python train.py --d_model=320 --head_dim=64 --norm_place="pre" --decay_fraction=1.0 --final_lr_fraction=0.1 --doc_mask=true --steps=7956
Each number is 500 + 50 x the weight over its row's rms, rounded and kept within 0 to 999. Layers, rows and columns count from 0. Numbers have three digits each. The size before them is the row's rms in percent of the matrix's.

# layer 6 attention output (transposed), 320x320, rms 0.0588, rows 147-191, columns 192-255
096:481521530610435511492518491473536521526486536638513592518563552458494448567510541541588598487563514524515483528510581485578489474500537503414457550540411502487464454413504494436550500563537461
097:488491424492571613415416471492532405505452487475535439437472480536470500370576474579506462528513412474485462444444557515502345528418502514496437446491536492540542537514391530553431478474484537
101:463534553475492457593410485518494535518592468526479536466506485541490510418517470564518496521484498500430523388607485481435437507506515494629478513437537467487512483493585457499524384546563485
095:480507537487540516517410457548549497380456471443572522410478483547530590512457398516495537547443451547449450502404412558451539525481419573440475509458520375466503552497426532465484463508472500
098:521550483527485519430491483486439505461494493551532538469459459487490525479546517493484469501480485466438509435547578464510479496514467464608547412480491536501450519468522508449496544446548526
090:514460516520527601496537480444412535483547458479504471387528514535508552432556381530461503422503486461478599435574459469496444485490474418499483425443601556571490571557476474504412501507518474
099:419452457515551591467451470402468392463566499477489510435522532564551543466472457508592393492512482510495476455438478525474434477500497504510434501508494515498544508514480533453544508458513544
101:473544403519422474550525567487461520359509549449448485564622592478462495587495479473532515549549560542580522573545467435454511434471467378498505545531557517524460436500525473563545499493516545
097:438448419526473509436506492536466467560503542526457538553457563490448530483492454528555509499437513453541488585409510437554444543531528529520500544449568477529515361523564479552545495551532559
097:431514480498385440434545566573478574481455530519502582445612476539491537460557495518543529501437543637604491565495414462469474521508551431451513432465537486516531453500441479554543538576498496
101:488463426478493544468519443495496497530478563495536560454556508486511503511448561560435595486578571545581416519482490511465475437469454487447471457428501536588477524494452585614551558526505461
100:476534473576475643408547518459475531504510517510586509387634581533495494528469393486485528441469475568581472400508471463550494476481491445472495446473548449539443571409485530506489554479517531
098:456425431555447564486607506436450448569479517492486538503508498488453562485526429513521473504492472442532555503475478486571538434468520507475551638472416558561430575544555522393457619527497486
093:437404491499467408450485605520540464584487540509505587475549597454442430539521612518586478524468544536590486572541468440490470443504459515497507509456445460461530453506544422537446531545437436
105:494484513541475457403568564569561532574413654515481433517524608471524563491416529426554508518492543514458435578562396475555638488584479471507507470439421476436479490505508430479504527492416443
104:580500496568460520499505469421509476444458516476483552553512463494508459580552527450467538485537580435517530522466522433463546525429470532471470436614539476598422508479557541517495537524543547
104:488427583455541490502583523601527489613523578516504518458490517511493502478455473543516550490465537481494515571432433548507508540461496578438410392464518420484579452559560476505549422570473548
100:432470517577590504445512591492442476499559485387485535449405497557489539434556514483499414484523477420460570534383450483492460549528538633485403582433454460468541504546518476470487451504495497
090:507539568520472460499532548476473529492579571485415541516575481529534503520553430499526436544464538381499536545572454490510524464509507544599547464460523490525467523578486475474423531543483487
102:420516464566488521454462516469523538464495585466439552475488479514460527535495529549537467558484466459486557538523514401555461500524504542582500584480404518557446499433471597420406518487504523
106:573555565512530484519468509525473468465459440578495502481435467550470452474547529503525547540586556548503501504493607558462503458524585471557506474508531535441470484501577513489530477551489411
093:516466546507474375466514568492465552583545492550472505528479566461486511528449496552508641462449515537508463515519560543512515513517548507543456509432531480504542403514476513507538448493472501
096:515458354483451566466506473500434540533513515336431512452551574472511491535446452541449448551423518456558488461488335444494379506443438382467450462466547451532452523491482483571485616498490554
084:501577507515520581557484513515463544427482539531455513466566518527528486493479481427448546488484536530491512514520603511526564503508499545529498511561482534538411489536541471500465497509537541
099:512557542498423466562431505623572505496409488495598487530468421516444506542450546491496625505522417566536495523510480560453494518553531429476542561472452527443482479450481506484493419521472522
096:496483528583568486514517560554531549537524601448489540451498556550448492443420484502551449453495538478409515456520404474528446465448450577496434497462567451515612505475472437497504462458507431
093:540526466494489543525457431489559463453487535494571499609638450549483522470591438491403580463540495523433524458493547460548542553582489437520511490570513563533473512462459634453466460410541480
094:496463447515474466540496442506472514459539594516475526475613434520510557589523401476416495543502512571508517538571464567486499500498495380522431413504509473531494543524482529517512554438457489
110:406468431508441504470559494501546480559426489489472477531506540447517446480600518497527533469493569390627557544474448409481484494558476523494549462474540500520558430615551428451511637540440509
103:545500477584446558568609519467462481467520505489508498523542570464563457497574510533535529512444447588520492482547550473594451477527518424524506523547540553558429572478509479372453495519523479
100:412490410496475502482583486505491476552517515495570541459407517466453558514525517566512506463503470524584476493383522539515503437507453510432547591469530509521486521438447544496541551567565475
111:491519476484487524421491510502406457511514506507493562581428463536491508507492491477515538526433508550536470584429562509485546496547439567521504457453513471454469460503580560434469389490547435
098:533518486458513421494465489572512479543407590550522507417514504478534617428503553501520501536502512482473492527465451520501488464534552461429564509463425565483514506530471533539529498577518431
107:431494480479542561532483443500402434561451387441458486405498552528542527521478432553529427466461502483536504466544436571443510497474504524506510549444472435430541447472496492485494480492587522
101:499449453535447537487509370450444467376538414479428494506613479485544597516604406449415542518495534523599535450496497439440489496518521436543492533564584525560546540543503559538457563466479526
111:533435562555546515532521488540496506487544509490552462522519483443484495528506524471470500465430428451430570502561435447550517459562543484574478567487513463428502505500508457350464493349471453
093:528491392472573546585457498503516500371474408418455434510567484517513512460527459471461425543516406472467423483548487420542479514399454506540454483522628476441480545465536471492532393445473532
099:522533572450524392492420501572557467599532484539464450572490459552430415493498481491558537483518493534408505547444528531552570542558531566502554561507412524488493516496549453442561486492492502
100:533431436321553502585500491491461454520574451451510479446498486498500568490540494502446503530549479458590562421544469572384463485505510521481504520473549468487552583502431483523484589591506562
094:430454410507511495449469560528447539491572501475492545433631563508478548482508475541556508498431527551551479511476407519457472493532523445471456493472477430580550516491525503622511447531432530
088:583590534529525422483505526544515508524460541433510499544573468521504502481461501425533540496490623525438504507539503564543506553417567531470510523512441522519501543520551386553466547437429548
101:520546402409581482545515571495475513527474523497461454434558479628481516490480450551544456484508510556499449505573444528521481487542439509445469547453479562487525443535537418553500506502438457
102:506580479471598427466404565616518476499507518488497518467449463521449413433482507508489527446450530521436454480476411529458518520498493598522505481464524420557506504590566443605484454530501485
097:499477545570428455530503573495480477485516477386388481632520498496523494566507533504520463542447603506543522539515563453484556497460404525534459536525564457516515520507606496488593526468487454
099:475535486551437467482597465449413492550562486572486620505588525498464410596489518469542484483515569553526504441513567555503478447435568405509474461524478469503457497473497520497539580604545497
# layer 6 attention value, 320x320, rms 0.0571, rows 148-191, columns 192-255
097:548548491530540427486507488438427575608511487474531449508519513523508494586503452435486474498537431513550490544500455481498559522551484378562520409407444450501516547572577509524510501452479518
103:552426520560523507507448432539554436561520452557507459559449544449570429507472485485402496549539500502587610486440586486580532437411453421486436559599544543517341448470457488436530523458570560
095:593492513535519503536520420507484491548491459451482477527505501525509499442514540540504404451574517449677581570471523482427471483510459518568610593489534552403619499586555546570564481566492457
096:506528353553519477579467500353574421539546467423523493589462437430535463482496424471425568540444496519517471433505472563485523583448505491545445457530444571566461565578503545444449484539481549
092:511450436529494476509468470406542559529537488446497506532510505540490472444492503488466470579435496554518452495464479603425571504403513509526587500538443425510419555508438562567548518528493546
099:588437509533475514526500418484491475497511462483522566538446499527447511538477558514416528448562502480525453540588593549547569504478399494536533392407450439430476525549478376554479410483536466
100:481563607516465442517494485595464531486509455621536535529444447450514428523549451542560555526461499528538533456574560426476535541549493519403537529489478499567446512412468529555438513445478449
094:482476547457531528523496494562508564488531458554489484486504480495435472475546497534455426501522463503433562506580499483418606454570454449445477446559514368506490572604500437591387494361517371
096:436554581463523521493392458495508442539578447516415426575437465492485543448505601485457450421549519488447606533354542545527535560582525507544464574488463457445601567457477568520477508470522476
101:531514496514513465471441571501447524566634491555473450570468405494541518549556451527523464477531492472473622459488500453551534422449554423571506484512424606504530476409529540513508519575603520
099:481448423517527467535426441447546510520456472413444435548467482436514497484473510573458555498502513502550462523437599505496496516410458517525486475498424526492455579600462567600486456561521613
099:600503486558545465474441474378509482522518432435458497440505449492489536428435479487505569562487445518452441509481452555463548486433432509422548419545422505489492485511417425655582577623428540
092:536492588462533527472484459583498585467581483561519502439466433566510549427443566454575512566495541460418457553407528511521490493552430527463486459513464427539414458494463522592533518465425441
103:504523538455509550530519502506521463426496519550442537463494504513537562511481629514463504497518525473442443582502558499533483572467488579435612617582541525560561512498458504576504483494538429
103:346516470484507486467486564555495454467520447530488483593452541499527576489543456446559483445469494551479487457537494514484476571588484559605457497481448521362558468421532431455503430514453410
101:539483516495519512461456432440408505428531513553449492523505604531531562492563591495553405473532546482532499467461581510483482401496527455520543617551516481478539499568453500521489455440485424
101:621498499497493469494450371427469495553562541530539525495537540538489519550516448516473511438525448569427456433574513533523565483488407379468562405464500482440582497537461463558539532479466543
095:511466468501494495536469439501577499476478482355478432450431480552488504420433521480569523598494550513533496581387452487449532564477505490432524551516485506516443397423504424531498541496416536
100:532526439565504520557493493583542489453484507440509525532500438494504512476480459512457503523441512507520581378452507534485470540464530445491395500420531436407473419450464439463543539407496513
105:479512484463468445507469487560530564495552562525430436512474498445509462554518524443483555464440552527509510384551485479537472509532480513479423460499509534561457525493453393432472562512510451
097:488482464405556503485470499548502503500525554462499533403516488569510583498571502409418446535518514528379568464522401406550505492507585474448499447587565496484511559394562490534488534436466455
093:496552528464523453482498473478390569523501450494432447544547412467519531505485485557544542538546486513500630434436568475494524563517523466487490482369453449453516583642570547536515482533515516
092:483485448505526497507501537483503529440545567497430476487530549496549413478427532466517558509425583481438496377562406522395454555497487452474504485561419545545487535501461463498519495470441585
099:580529507519499530465510532498551503504508517430524384489458449542517473444448488474456510521475468511588569561459484537585460442537495557455414506498520496548596501521511611423502573484487648
095:459505480480522493562551473448441478433520404483574408481482482487453509560460485498527526550456542500555471446449547430529565517507479445473441496607521462497382525550435469560505428370459523
097:424508458514509486503609536525518501562497525458481580474479604544488536506435531469567516544416460481543496501530504519487486624599365554424470565522546390472575578417582393447476463523451485
092:531490415504498490511496545496492516563461438473473521483455501534434538492511548485486506542504498512529556442478451405669493701529409432457535489427469527491495460455457478492461525497504515
105:577484535519538462556433471606413521461561429537449544526471514530492612465460465508518499511545420503390494549468577676470544465487528503553498451522429496422517567459543510513488458505485379
104:503517489417516501460474506502524424456489493561522518461535526571370464494482504519465542535463438476512562464478526482464484560499505555514614491453460553471519456448544478564488500520482582
103:535477549583546523569434475470423404533547436501491528512438473474515546483497530510496492457587478525408504429513549516531448432415569515648514463434510473450556578589500531501528540522521500
108:522483451565455508513489542503544484506591471497496484494532523395491449497479558447403583463506446550533463446605427446484444513534425431496539499499479516526524477564447523516436558419539524
095:499632573471559533444523487463560481423409518544497449480465460597448500499482588520532465567488496444514476554367486480530476487577539646442509509408477499473548461459532486407579510505482469
110:596444512536584514536530407587459551496555543481451547535505409497482488569490545592431481448505537510549519491454505434523487468421448492524540499443462460488413544588448455597576504555515469
101:547484517558539493473503464434444482480562492512437504481467495506448461470398599512473470586480438482523554546511486532519505568580425559538500457368462522432521464379550424515565492530444480
112:556602457487511545504503496463547407501405467424486537373503563494493478479426539534481487560461491526499455662463475502615488485454453556465482537662517464425480479452492468519518486493473518
089:456541569516407500512539528572521553548549613510584519536527490490449456580532530474567532527490481454587535484527543458443537581640476558612538575438540472466428474471522504527506468482474512
105:529487499530461549523539502535538509524533565535507499434569527447543479560498515512472550453483513450499500467606418546444471360489370487363481503588598480567536417502468497429472545507495430
098:500507587473513451530442471509424592509450523581407543462479533470490470522434406512534400538554460438497519420547534483455607507503573468453522483428531466525516510449537500524591475519451451
094:537495636432543500418474397437513517436416505631474504495498521507478497436519555497469515515576489510549569456452611501485603473523408542451481532497539474477450544560450538493497592502499550
094:467532479496477564507548464355530496507452552493453486426502493469527443577455529498500558544485516510532502536337414490440479546472494539410476537522432511556533424494461518454429577591519629
100:540461564519482560579478457529474533535564541578450548533533475443518445533479558491494428556478500456485554419559471455477540468450541438462540543586555457521465505499384446576502517470495503
103:539463496529482444457563448465444534477542525539491423479474483415526507546477550449534604443487492489609528452431599594411508461564492432491472613544529535526544516557426527360428499469545491
095:533487494542516541491446489519501404450501432544467518485502491495468491465526515543490495497461571535537586475471482440555466519590610459495412670510497466506479401468488504538467570503477458
098:470494533480460496499421414448458535503448519506459419434492416498515531354503447463463558494481497499454520480358470475611554499412542537536388421496444565553492436481554513494468515521465542
# layer 6 attention query, 320x320, rms 0.0613, rows 192-197, columns 192-255
085:463643515494521474480527468543493549610515567490550457447523523486455464570601408550577587470508581454513478428565540576525442529473450507478462554511489451516466557537470479491499506448558501
078:594515548489529445471469554480471506543472601499480564512459498513575527544483607443509483392510487467408597464517548588496469474481521540516567455428437484507606464563488438417539441501441474
092:539438448478518471465541467587505543568486563559455569462457518644500499501592514393461402393428563436516474464454448518479505476501491458496495495489441377527582404598466517544428420571507532
086:435444510496542486475545579615478548554511558549404483447466559506564452483602585491444529542454494447406612553490597451490473454494482461487565509469442475539541497600543532483480492521442500
097:564522483474523495534444427475493525548582490485599483551484463440453467558484464405611481488436519440529384520521490538564565503513539507504366435493486406523465449539481518532460578484465557
102:501508603550520423419554560538459533536472602598431499532503587563563459518517557412485495530512547523460468521480514527526486431463511446455501532489357403552555495555515483470421509486529493
# layer 6 attention key, 320x320, rms 0.0597, rows 192-196, columns 192-255
079:455512506479420585463450475568491561441422450555567477571437443597425517465531504424526484471481537583497560561403466404583448575591480539505556479484527491473500426532554476548471493507501455
090:553562447519607486434475458455513484490564478500544435450558515556515424423484602492544491531476487546444433456465414506493487497472440504410473489504559540504541626435467562599484507491407577
089:523505478464607499476494481411492531473466496461569469432477549525453438366466550549514541527485521515459559528498497424509523498521419526488551456472496583466497513472487482615520477525430532
084:468493501487555491432507539459482537457543491554501554520534541471528595520553533488485526453382499510496486540511441511446550520491540583527557500548451516523558550518475487545510463521533484
096:465433481547462480454401424491489496506497481502491481534436538531485461428573481556521477491512488580589551485509550511584490483531459504369517540455579472560492458560345567520509408475448493